{"n_layer": 14, "d_model": 256, "n_head": 4, "n_kv_head": 4, "head_dim": 64, "d_mlp": 1024, "vocab_size": 2048, "activation": "squared_relu", "norm": "rmsnorm", "norm_place": "pre", "norm_eps": 1e-05, "positions": "rope", "rope_base": 10000.0, "rope_fraction": 0.75, "qk_norm": true, "attn_scale": 0.194, "bias": "none", "tie_embeddings": false, "parallel_block": false, "init": "trunc", "init_std_qkv": 0.027, "init_std_o": 0.0, "init_std_up": 0.027, "init_std_down": 0.0, "optimizer": "muon_variant", "lr": 0.00603, "lr_mult_o": 2.0, "beta1": 0.95, "lr_head": 0.00748, "warmup_steps": 0, "schedule": "wsd", "decay_fraction": 0.729, "decay_shape": "linear", "final_lr_fraction": 0.0, "batch_tokens": 131072, "seq_len": 256, "doc_mask": false, "z_loss": 0.0001, "train_tokens": 502700000, "steps": 3836, "dataset": "wikipedia_en"}
Each number is 200 + 40 x the weight over the matrix's rms, rounded and kept within 0 to 999. Layers, rows and columns count from 0.

# q: layer 3 attention query, 256x256, rms 0.206, rows 0-12, columns 0-127
# k: layer 3 attention key, 256x256, rms 0.204, rows 0-11, columns 0-127
q0,198,195,222,169,160,210,192,230,250,193,175,260,214,249,188,202,172,227,144,154,185,194,182,160,100,248,298,257,266,218,217,232,162,184,226,109,202,146,205,220,188,184,242,179,238,190,115,160,218,176,219,124,141,218,220,144,273,223,254,208,194,183,247,286,194,178,191,194,208,274,148,241,111,200,147,236,262,193,326,159,161,237,241,99,207,216,288,262,222,193,216,241,189,200,181,163,212,247,200,205,126,218,242,296,213,191,169,235,205,159,162,229,158,215,222,147,193,269,154,265,250,193,225,232,155,142,121,187
k0,128,229,196,180,178,212,306,200,184,148,238,133,196,217,229,273,183,137,213,243,134,203,201,266,242,218,172,204,185,190,187,202,171,263,148,224,152,245,177,198,247,182,187,265,207,164,259,197,231,197,161,185,235,219,238,207,205,219,183,190,191,228,254,160,253,214,183,238,164,206,212,148,218,188,212,186,188,192,200,179,206,229,225,222,210,205,190,159,236,167,235,229,190,162,193,205,168,246,190,231,214,229,163,192,186,186,161,179,208,206,223,173,237,152,148,188,232,175,213,194,162,272,165,191,252,247,191,184
q1,192,216,191,189,207,187,236,223,247,198,178,217,261,216,211,211,192,178,158,228,220,233,179,158,163,256,190,271,218,235,222,151,209,141,228,172,238,159,142,202,156,234,168,188,252,166,208,148,137,194,194,227,215,236,185,221,256,177,229,207,203,189,215,246,147,231,153,215,164,177,168,268,148,247,154,193,230,185,238,190,156,250,214,159,226,216,237,204,252,233,176,233,215,269,173,184,194,197,195,255,172,249,275,216,213,160,221,160,214,132,219,183,170,198,160,229,145,211,201,230,209,238,220,231,214,140,202,149
k1,233,236,219,224,111,211,205,214,191,106,84,167,188,208,142,223,147,174,210,155,287,182,149,237,236,169,242,165,270,295,221,331,133,218,267,164,173,136,193,232,224,212,178,242,226,201,193,142,205,229,229,147,198,260,194,133,214,206,221,171,195,211,135,233,192,198,149,148,150,207,219,155,202,219,209,235,219,209,190,113,176,144,232,206,148,194,336,181,288,161,175,237,187,199,219,222,183,281,201,159,193,200,195,243,188,213,100,127,228,194,247,260,226,136,183,202,208,273,151,221,253,257,212,180,213,182,186,181
q2,166,186,174,191,197,240,194,159,223,206,209,249,192,167,154,237,202,185,143,161,191,206,178,195,186,271,209,200,160,180,132,243,211,222,168,146,237,216,201,157,149,213,271,168,210,246,101,239,215,208,215,112,164,191,234,194,218,157,190,174,171,131,188,209,200,191,215,138,196,239,242,253,145,205,191,295,201,187,253,204,195,181,238,196,193,260,180,175,185,233,156,253,167,191,132,205,289,202,227,209,173,173,157,198,123,181,198,290,202,174,196,239,218,187,220,133,220,203,180,204,185,160,250,219,202,201,216,231
k2,186,184,155,190,207,188,280,251,224,189,287,227,253,213,262,184,155,216,247,281,192,180,214,218,235,145,200,211,203,169,203,154,255,183,228,127,244,167,222,165,197,232,205,260,128,174,241,241,208,114,134,200,208,172,218,231,139,225,238,159,223,227,155,191,204,242,170,254,230,175,195,269,231,204,140,199,157,194,175,185,196,207,180,180,165,182,180,278,166,184,195,138,247,123,279,280,202,194,241,175,247,232,211,178,166,239,227,177,208,222,227,124,175,172,181,166,226,141,176,219,176,214,184,210,195,142,206,149
q3,158,164,199,142,228,207,197,203,296,262,118,191,224,214,172,180,208,163,207,155,209,225,184,200,153,262,191,217,274,254,137,222,144,189,248,213,185,182,196,261,260,238,241,156,208,199,152,210,143,209,210,184,184,261,189,140,193,155,202,189,205,207,209,221,189,205,165,255,169,268,154,204,189,248,192,247,223,168,291,216,133,222,210,209,187,189,246,267,235,169,244,224,194,224,194,163,166,181,171,212,162,199,194,257,208,155,200,173,250,158,223,223,205,216,228,153,203,307,144,198,221,212,271,221,204,209,131,180
k3,240,270,136,164,220,250,219,240,195,113,135,231,167,305,188,254,210,182,194,208,206,216,159,210,283,142,106,198,158,180,161,258,214,262,193,242,150,194,155,176,156,204,172,250,215,156,206,137,227,221,247,227,197,161,138,191,225,221,185,211,228,225,156,229,204,191,203,159,177,222,203,211,112,151,194,188,158,207,171,188,255,125,188,196,165,213,182,243,231,217,224,238,269,225,117,199,202,188,221,272,146,214,126,275,213,148,124,190,154,169,251,192,193,167,238,252,177,183,190,202,213,186,173,222,238,250,173,241
q4,210,199,206,210,202,202,187,174,204,233,165,190,217,166,220,179,211,211,178,198,234,156,215,254,174,172,140,175,230,163,194,139,190,218,209,185,170,177,169,205,223,174,191,194,153,215,196,192,148,210,242,195,176,171,223,185,163,268,169,228,201,170,170,186,199,155,188,211,211,175,244,248,201,176,187,220,209,200,250,208,230,149,210,242,259,197,157,137,168,196,121,178,186,171,192,165,223,190,202,145,187,129,199,219,165,194,205,206,185,199,196,183,253,233,234,188,208,175,180,176,139,233,282,172,254,226,253,191
k4,211,231,172,196,252,237,144,231,197,180,203,238,172,164,197,281,265,286,239,180,185,186,282,122,178,228,194,176,196,169,202,200,188,189,266,210,192,219,184,148,153,174,220,228,181,263,212,199,157,203,224,194,229,209,223,244,234,193,211,235,195,204,207,209,211,155,239,238,197,162,198,168,191,209,179,187,234,222,239,207,191,229,173,183,234,170,172,191,156,270,166,177,121,189,176,183,260,186,181,214,203,236,212,244,176,191,238,174,231,207,246,250,222,178,225,204,294,186,202,196,196,185,209,174,203,268,178,239
q5,235,175,228,199,254,216,196,212,234,204,184,220,198,208,184,180,194,204,224,227,214,177,190,188,202,193,225,246,249,224,221,212,151,198,205,217,226,146,206,253,222,216,207,128,225,238,197,161,184,195,245,178,139,195,194,192,215,259,201,238,157,189,195,216,188,200,182,277,212,197,63,228,148,228,181,143,190,200,240,258,168,196,242,228,232,199,217,176,176,188,247,218,147,201,208,142,186,187,173,211,225,238,212,176,218,219,183,173,247,122,205,243,191,213,175,288,217,207,186,237,191,194,186,212,164,171,158,146
k5,241,185,250,223,181,257,178,193,217,208,178,190,162,228,184,226,244,195,161,178,201,193,210,237,212,180,191,194,201,291,156,190,230,219,168,189,193,208,154,155,252,206,199,252,211,186,196,154,186,235,191,249,273,222,194,196,212,189,161,179,243,169,170,194,215,184,183,164,121,170,203,163,260,158,175,287,220,231,183,150,167,135,199,182,179,207,241,168,176,157,148,209,195,214,179,238,233,185,229,121,220,147,161,305,145,198,117,186,215,210,216,177,152,171,241,239,134,274,237,168,178,201,229,183,252,229,178,282
q6,204,122,207,184,232,173,187,240,217,259,208,189,194,128,219,182,192,213,164,182,206,169,242,161,208,228,147,180,112,222,187,235,181,142,220,186,190,238,228,183,112,204,203,114,206,186,228,206,137,237,233,198,260,157,155,228,197,150,119,215,166,184,228,229,246,185,222,187,187,199,133,160,167,228,205,203,140,180,170,211,159,220,194,222,249,223,224,200,158,163,157,223,150,240,147,173,150,158,187,215,281,207,175,241,229,163,207,226,210,189,238,207,208,209,129,203,284,140,120,250,167,197,223,186,142,266,132,167
k6,187,248,194,211,238,135,188,214,192,260,253,186,194,114,202,216,157,170,229,144,230,186,172,228,118,219,234,172,201,178,215,191,253,253,185,279,278,99,236,233,202,277,171,212,180,179,181,201,199,228,200,142,239,183,123,154,166,194,164,230,200,211,177,173,183,192,221,304,276,221,162,245,244,223,217,216,236,223,220,198,220,178,200,263,154,178,256,172,153,175,258,195,231,214,229,188,171,221,170,238,195,213,212,208,179,160,191,200,211,233,200,179,159,278,286,135,216,186,156,180,184,126,199,209,126,188,193,244
q7,200,134,150,173,171,240,185,181,186,153,185,164,195,213,221,197,206,232,120,176,208,195,184,176,183,236,257,185,188,207,109,173,219,203,179,229,256,244,185,171,233,178,173,230,186,220,102,240,196,228,212,184,172,153,260,159,170,156,234,255,195,143,128,225,122,211,155,196,213,238,185,220,151,198,243,218,101,186,238,176,166,209,153,168,272,178,213,208,157,185,212,233,161,189,141,224,188,117,217,182,238,276,212,193,200,167,170,199,189,213,230,221,172,172,199,189,179,234,159,216,214,188,215,257,211,214,213,233
k7,231,208,128,160,226,297,190,158,218,149,226,176,228,186,240,232,270,143,246,174,142,192,199,207,199,282,172,247,214,225,156,211,135,130,178,257,129,229,209,186,214,255,233,193,260,77,272,125,176,233,202,227,240,193,124,166,117,235,163,161,291,211,235,228,178,121,223,164,177,143,142,174,173,156,216,167,168,209,226,304,236,202,227,200,244,195,225,211,194,172,238,224,115,213,189,339,155,187,125,268,204,138,248,180,221,179,210,187,196,191,180,242,257,150,203,221,154,242,214,195,242,247,203,171,210,182,193,204
q8,115,248,169,233,167,211,95,253,222,172,235,163,107,183,155,209,222,195,265,176,150,222,267,226,204,243,161,241,229,241,240,233,126,240,196,148,182,130,167,212,261,120,200,143,215,221,184,236,166,179,191,200,213,228,159,188,207,291,283,175,208,126,165,182,220,239,233,202,171,228,182,191,207,169,219,179,212,189,187,147,153,179,181,167,217,243,160,199,236,175,260,211,218,118,226,208,190,241,221,218,230,241,205,201,240,244,221,138,221,190,194,235,200,259,206,157,159,206,184,217,186,221,175,188,151,196,233,224
k8,169,220,217,224,139,247,177,193,205,240,174,224,215,185,262,162,201,259,172,231,223,216,189,241,226,190,222,171,233,204,218,156,196,262,203,264,167,195,218,171,310,144,162,197,200,237,175,156,182,230,186,214,172,231,177,232,215,181,154,264,159,258,182,185,204,250,207,205,209,128,232,203,293,169,170,163,214,235,228,196,200,184,213,124,238,99,141,163,189,230,179,230,177,204,216,196,264,189,143,293,248,225,253,176,242,134,224,183,239,136,165,187,106,163,217,163,210,190,146,174,269,228,239,258,168,215,195,160
q9,183,189,172,162,191,246,204,208,173,192,151,217,142,176,249,238,213,182,245,216,161,213,252,208,149,246,204,270,151,160,188,213,155,177,181,216,226,184,169,255,230,246,209,190,241,300,189,198,138,162,168,234,184,163,175,193,190,182,184,190,212,165,207,172,140,182,203,269,275,175,175,201,192,169,216,219,203,144,306,189,165,157,205,158,191,269,195,235,209,277,161,163,181,210,258,256,223,249,179,198,144,185,290,212,210,174,159,201,256,150,207,107,233,169,179,217,199,160,173,195,194,159,176,245,125,205,206,179
k9,134,286,206,127,181,232,198,176,265,216,224,228,166,222,217,220,158,162,267,137,124,181,129,227,228,163,284,198,155,269,150,241,170,216,240,215,207,187,236,221,130,168,154,170,343,184,150,161,244,233,229,256,195,290,142,229,248,248,223,174,196,277,218,219,119,343,177,188,218,200,190,182,150,182,138,254,222,220,198,169,168,208,155,205,207,179,196,200,212,205,210,217,292,181,187,155,160,241,234,220,161,219,125,196,185,185,143,118,210,293,207,218,140,288,177,160,195,256,150,144,178,268,213,240,188,162,154,294
q10,218,203,229,197,160,191,195,203,205,212,208,152,194,241,233,267,236,170,168,203,218,210,238,208,159,180,202,187,168,221,108,212,294,203,134,235,233,183,148,139,165,169,202,196,178,170,204,236,187,233,129,197,205,160,205,163,238,200,208,170,219,184,267,187,214,229,236,188,170,264,167,187,218,229,198,196,184,161,181,106,211,143,211,222,214,182,184,189,215,233,167,96,158,150,211,121,190,208,186,189,244,270,189,198,195,219,198,150,248,185,229,289,181,219,212,211,176,123,214,185,255,243,245,169,263,210,190,249
k10,217,163,234,293,162,187,168,224,185,127,190,195,176,184,192,157,179,209,164,138,218,163,188,172,239,203,213,192,198,232,204,174,172,169,200,166,244,206,176,179,140,233,239,203,206,172,159,191,184,142,226,183,145,254,150,180,195,245,169,217,223,173,176,234,208,151,151,196,196,187,178,224,221,218,227,170,227,256,231,159,157,259,226,201,184,131,202,226,172,204,194,171,122,204,184,195,184,157,215,248,237,220,149,158,248,205,246,206,163,190,207,266,255,201,235,216,237,171,197,193,229,224,232,197,187,176,217,241
q11,250,192,252,180,182,214,194,204,195,253,223,266,230,178,221,182,231,189,196,147,169,160,114,248,155,214,204,190,240,200,181,197,188,225,181,215,191,205,166,207,233,137,177,159,183,189,184,264,162,209,176,181,190,224,197,202,209,161,241,177,168,249,171,250,213,153,202,234,186,203,144,264,161,162,162,138,202,185,210,223,160,204,254,165,216,245,188,209,227,235,229,204,179,210,208,184,151,152,192,168,201,241,204,224,207,198,129,177,182,263,240,160,144,240,224,157,282,238,203,240,162,208,167,179,229,181,157,178
k11,191,182,214,195,176,155,194,241,166,207,125,174,206,180,205,299,191,142,201,180,184,243,199,273,190,231,128,246,253,181,227,232,187,202,181,241,181,209,206,229,230,241,164,216,202,189,223,233,244,217,222,151,196,119,169,161,155,202,154,253,199,157,261,207,231,173,108,152,214,251,199,197,253,196,178,171,200,207,199,235,207,142,207,188,172,201,162,182,188,150,245,259,210,242,169,245,234,222,241,212,182,174,202,245,220,185,172,200,183,174,206,215,246,173,229,210,206,150,220,227,230,168,206,232,189,193,189,204
q12,176,252,198,178,220,175,168,167,183,209,152,213,127,236,229,222,232,208,148,123,218,212,174,154,204,221,275,238,253,191,147,228,191,189,210,237,194,169,217,196,179,219,258,189,190,239,268,202,199,191,192,177,180,175,242,122,222,214,238,207,159,145,116,187,225,216,186,245,255,204,176,224,198,261,251,155,247,205,165,272,233,211,101,207,149,219,174,222,194,193,166,168,208,279,258,150,182,207,166,170,224,226,196,202,174,231,194,174,231,209,133,219,225,183,253,236,181,189,165,245,174,174,218,277,205,170,174,197